Weights of a small transformer language model.
Training: a variant of SOAP for these matrices, 401M tokens, 3061 steps.
Each number is 128 + 32 x the weight over its row's rms, rounded and kept within 0 to 255. Layers, rows and columns count from 0. Numbers have three digits each. The size before them is the row's rms in percent of the matrix's.

# layer 2 attention value, 64x192, rms 0.125, rows 0-63, columns 0-63
097:150045073111142135131107072129170177111122114123104172154116091091097149144111101133130068151152144118139167151194087144133130169142180110081138179128109119137119135142128070119171068115136078
110:091147098146134113127133159183084182135078129150104161161114145157120130114072180112128134143114143141074186103156164155112177126135140148173164111139103094097126100103110148114145150100108106
105:126108190093137117159119159154117127201058086081110152157119083144117112098168107119149126173110171168085140153101182089134125145145146036133111102133136119184140081053121169137133096118189125
102:092116110094187124103130144145161065154200088114142133137134130147135123158205128180123117191145174147175096118084103098125077144079111129102103173130139113150113145173142111176133104159111107
109:086128147180161177097160127150209175061123093114135128127105222092126152146243094180218086147115133124105142090136111131138138107141159156127124148146121123070127161096170145145156098147157144
103:157105139107179089079107141084091160115154180130203118165088090143137253104121101139120153104109200153147144164098129105145199074128100089097161152131096140090155081139096167133101129117152143
103:117157141144138175142112115081115118149126120142127073167171112053066099156103088122145165099141174125070113132089171104135118138152125169027148104136134105076151087152078120152122116109146156
102:111139127176099127063124153147113098155124175088150106114135127156095132115122160104086132071140073110103119146153121169133165190216145122158019169150169111087064150144130086104128179124118102
092:101152127143134084129149162071065165189128187127129134102085158174186132071085149156111145189083124136186107152139131136128158107168122137101129124111147080154097096083161085096113141124162178
098:078142087106068137135171110174124095142130145136129129141175147180104144128195182106123087077122143217172057120149079097172101089104129144171072133170108145079199177102151114102076182075136157
094:144148144106129100066135171113122142139150120143145097108174117146081142090184108119092098133088138131135152135214156102136177172097119110095090077076097100095142168090157150136086121177147111
099:124121063168096176155159133143120070071175095150131212159113112147163158167110114038118126105139187165135095200141086173165112135129155135154108117127097170089103129121125134126164084111120078
108:143092162095156087126071055104136151095149120117154125139057062089110128163184106056156174032099115144101170109124130199139174159162139122113074139150083192079135152154157132186106123111083103
099:140103115096133158101162145120081157121130156136110179082180160040117085128145195137134149082084131147087121133088158127166164165168171070127074151172130128098128118117081131139134140118138128
094:108137179091110144096139170159227157110110120143115144172115126165126164181132122081113112123117164118151092113088105144112073117128143112132059125111145166135172115129118100101117117072129090
096:122146110098122070127129171124126099118185195135125141113201186164099102179147101126156148154050166096121178136131150148192123096100111162152136078152170119153102165177100133136120057121145114
098:164158128109127118137135135152123183175101077132118122130109125191127191142111130213174108134158083118138190115161152097128177095163107112073143112155188092121091097119129112133152139061079162
099:074185103126150114112107059167134163158136177131116168159136185117092105160151165158152127067138165058158147155111145141193111116147135138107149172172104156180078162120108164081187130097117086
095:121158148124106130176111102095146150127139087136150229160049073158073144178139144125108130119092116119142132102096144102116132153077102117099096165137135163099107125177127161078128111100120193
097:074151074131196108163126080160141201178195173119135104098108166138154158097132091114119128107103149109130086174080138147095047122108092116233117170058110086141173148134129124124184092213106096
101:073123120122127137157098118124090102144127120190122123202121122126141083165122146087101147075143102183091143153070147179095110118025129122147145110138135116156137070133104100131127049136139100
103:129102146145095108108166173156159108102130100148166169180174068154075113137103113112131168123156128134088086133065089113102131187032195125111129188112094141156119116124125130136146119112135157
101:136094188134107093163140102141096072123145122176124115131152108115109065133121204117153124120116190088046091114132244096088146180121137119091078134146065095145106087096160093096101090172107130
092:161212077128132119215108124111095179166115093160097146143127126142086101149127110119185085111149062062126092102109166145114173117173127147155121152112152162175129139077131142119163088141169196
099:174065133149159212178138122186183116117074065110113081139104138157140095135116208132071098114173194138133156155153115119159139089134093099103151144121132133129143128172216159141145134172120130
091:171136157142146155098098125068149166100153201143129124118142140154123116190137158112086103131106103098159118107144132144081133099127119103173148110164166148133095130138129158125137196119211148
099:093170159116095080139121154071182136126125129131115146188146100066124165132077098073083130108162120077147150164114195187149132077136129041107146155136114149081154123080123170136161152206119138
101:128139127109077124155107134108180156133118160124129137089109107071131160096108109171125120151111134146132108120107147136140118147098177144096078139170105135164048126121124063182215058143108114
107:122153142139119128132104164115112087173129127113131119151118077159111129120151209104148139129127087165094099156119110033140131111146084136164095089102117139117190132170132102119085149134116089
090:121172086145211030134121140149122117141113156180101174105157158087080081125117064072137121108131136122112158057126079120109133153165156155128110144144099158134158142129113093140091170108137119
102:106221113116064144085091128115135140102099086121141142131108080148185098087134107158128135131177136184101172102081120142143177077156172119160091141084103118142141075128102126121096177179094088
102:110132138129151161147133076185111199057093149174141090149122117124128135095140078108109165123164124153107170140152142097107118148156058072189132129093131072124123063163119152137199093208184063
110:165105174152131122126179136177135034139152154115083087132098136113090070195122148124160114078077129155116102122121068132154142080154059115144135169101115072117140046176137117156119135139202158
095:162138117151075155193130196158220149158083145083097133155090099145178111088141120094155129116084078100142124132119135135162039146095140128155116128118151167128087131155122154135153170161140128
096:175116130116138080130109133100178157161103155173088145135090117084137165110114136113130177144171089139106081131165106115049117179116094104103130102156201117100115117087106092120159160106133128
099:104166134129104104179119067116140161154147149164107170192106112092127191122116121092155124108119099118166108120138092105091110152128077124179181127146094165141114133086167164084154092101148160
096:134132144162148165106147107086137125142042116044106168136115104082146079098103136094126099047178152082126139112130152155097171125152113131085108142149125152101167142122140160119141149129162097
094:137185118110113186133119139125154125082104160133127138153133143100128083149149076112087076127157128164128122158139094138130120088115135163123121160139135081132119100158094132178153122076162104
099:122143085098102154098141117084109113160122140078100155207084154107150186102117134132172193096166114104121175121145085167155090137102099136146128106132064104175102128131080115133165120071087127
099:131143137129116094074117154131174107060104070087099107102133037141134159080124157135073106125152098153214111143104134129118134124125177185143118134135139096130205127124112105129148103130143080
103:125118179099157186126097101154130097137124140097106165115121085171176107140094179148082079167103173139150151109113090109156149149089160118159079126154106137136151164082154089158171110076108155
102:089150094156130134080130096169109141140067099133146155110154157154058167156133170128173139125124122148090086114117113122113093130084152168133166121063132156148126125151074166130098123137145171
111:117134183151112103131150173109166161092084195133107180131143079142127201097148113152102147084120097154131108155110117085114122187185090160159133066121136155139121148090164111096082147156145118
101:158179175104111121157174098171149141165157169145107077084128116158095097125184123147119110117088184184141116085139102117109126081137171103152108135115119134085104199122116082122117142162089146
101:168119082095154147102114090136136128106135103173130133087121158150128106155171075152117124156153119040123176094150124106148155134165244092118144108162129115130150047140130089179175139111147081
103:120131130145149112148085167136144144106131134141169122077132142133151131101137122112068109121108145128107103101150127111160158167120134091106121159134147102115079108183144110146114179070113120
089:097103121070123095091112171155125144129201114088120160166104090109115101129104131107100127116085182146168161065123181063107101127125177129121077118168143091170116089133152116173107100076135104
096:168132131132137176087104126078095090130133176050075101126153139129125152133123070142135120096140124087102093109161092134172087107105155095107115185124069134093173178108147130123142092149125139
111:107147107134093143106150147145124129121108126113116178167120142119081130155170143104189117144100142115140155165095168171090113141043123145166184153127117154167166054130134156129092080105127126
096:170181070115141102128157188091174162163172069114172145088112160105106112181101137110117083054151142173079122077129091096090107114134125138142111083135126133156114149147133124172152123178130146
100:165073128140130078126128127114123135097128076149125213143083083180137185084155177116083107100114150151147169121092147117125163133118120171093153109173111103094126088151126092119141124103124153
099:151135134129179116125107111147086131166060126135140120121078109156120113157143059112164110124134169100172144150114088138116115160135115095158149128177088157140123062147170090174131024137129055
088:144129131156155135051118111087104135123152147118131097137140095133075068088122179130120167037117050089154109161115110171116086141055145137170162117124102134078104170051116097144114043091107119
100:135131163089101158170170111124112127148093124146096138113140136108156091115188158139132150100135110117141124086126118179077191154159104149113156124125112160161098086124093110124184097136115104
097:106091194095057159156116101102071136092161103093129106141139171093095180135104147142142129123115118107171121079102185093196130092100163129095086157107187064119132134109101119135104189191101206
096:145156133138120065166158113158122159191145175146115100098144122158133128125134097067133126164128138129188156155094113053123106169098155187098105132138144123091148121160177092183152150108185094
096:101120089118133146085156089128122156150123101100130125089109114120088152131115033120131118176142162136083154097172064136146052136072110096082137129120100079184086115195121164153160164118107057
103:106118122181129135119092109124201139137167146139142078100127154077097105131117171152166095119139069155161129154171124096091070152102142104122128144145166153169110089197155154137108147142135220
109:179178129163109159134096111090181135107152145133118087162162082153131111161110090127133172188135208077151092162101138129070093107113113124107149033118093121164119093161114117123158116153106127
101:150128151089141113161125154157143081186116092122147097077075097096128126132095119110097133155095144105203173120159164104174112155135138148158137148098157120066172126120128128102143161125114054
099:120132119130173173126152083162147122125102108096087131145139190194104107110133134088110113140173156145164198099101126085147088134151129158152133129124164126081127113135059059103147170085132099
099:098107067136123118135084131099143053112142109152163108191089172094176119116161085106142112130088096120143110099160149100140112067155157112082161079131153138083151074051112093129193137133182102
114:125076163147111105154132099092120060086111148164132148096131096118056114092096166111176133081146118219092113153137108122152105090128134118140122106143070126077159076126146121121072159118168070
100:128129122203118181081119088189109135132172187052154107146093065177161127151181155116124121154136159099173204102169165162174190174139157132133061128147146125154110162145139123140117140148159096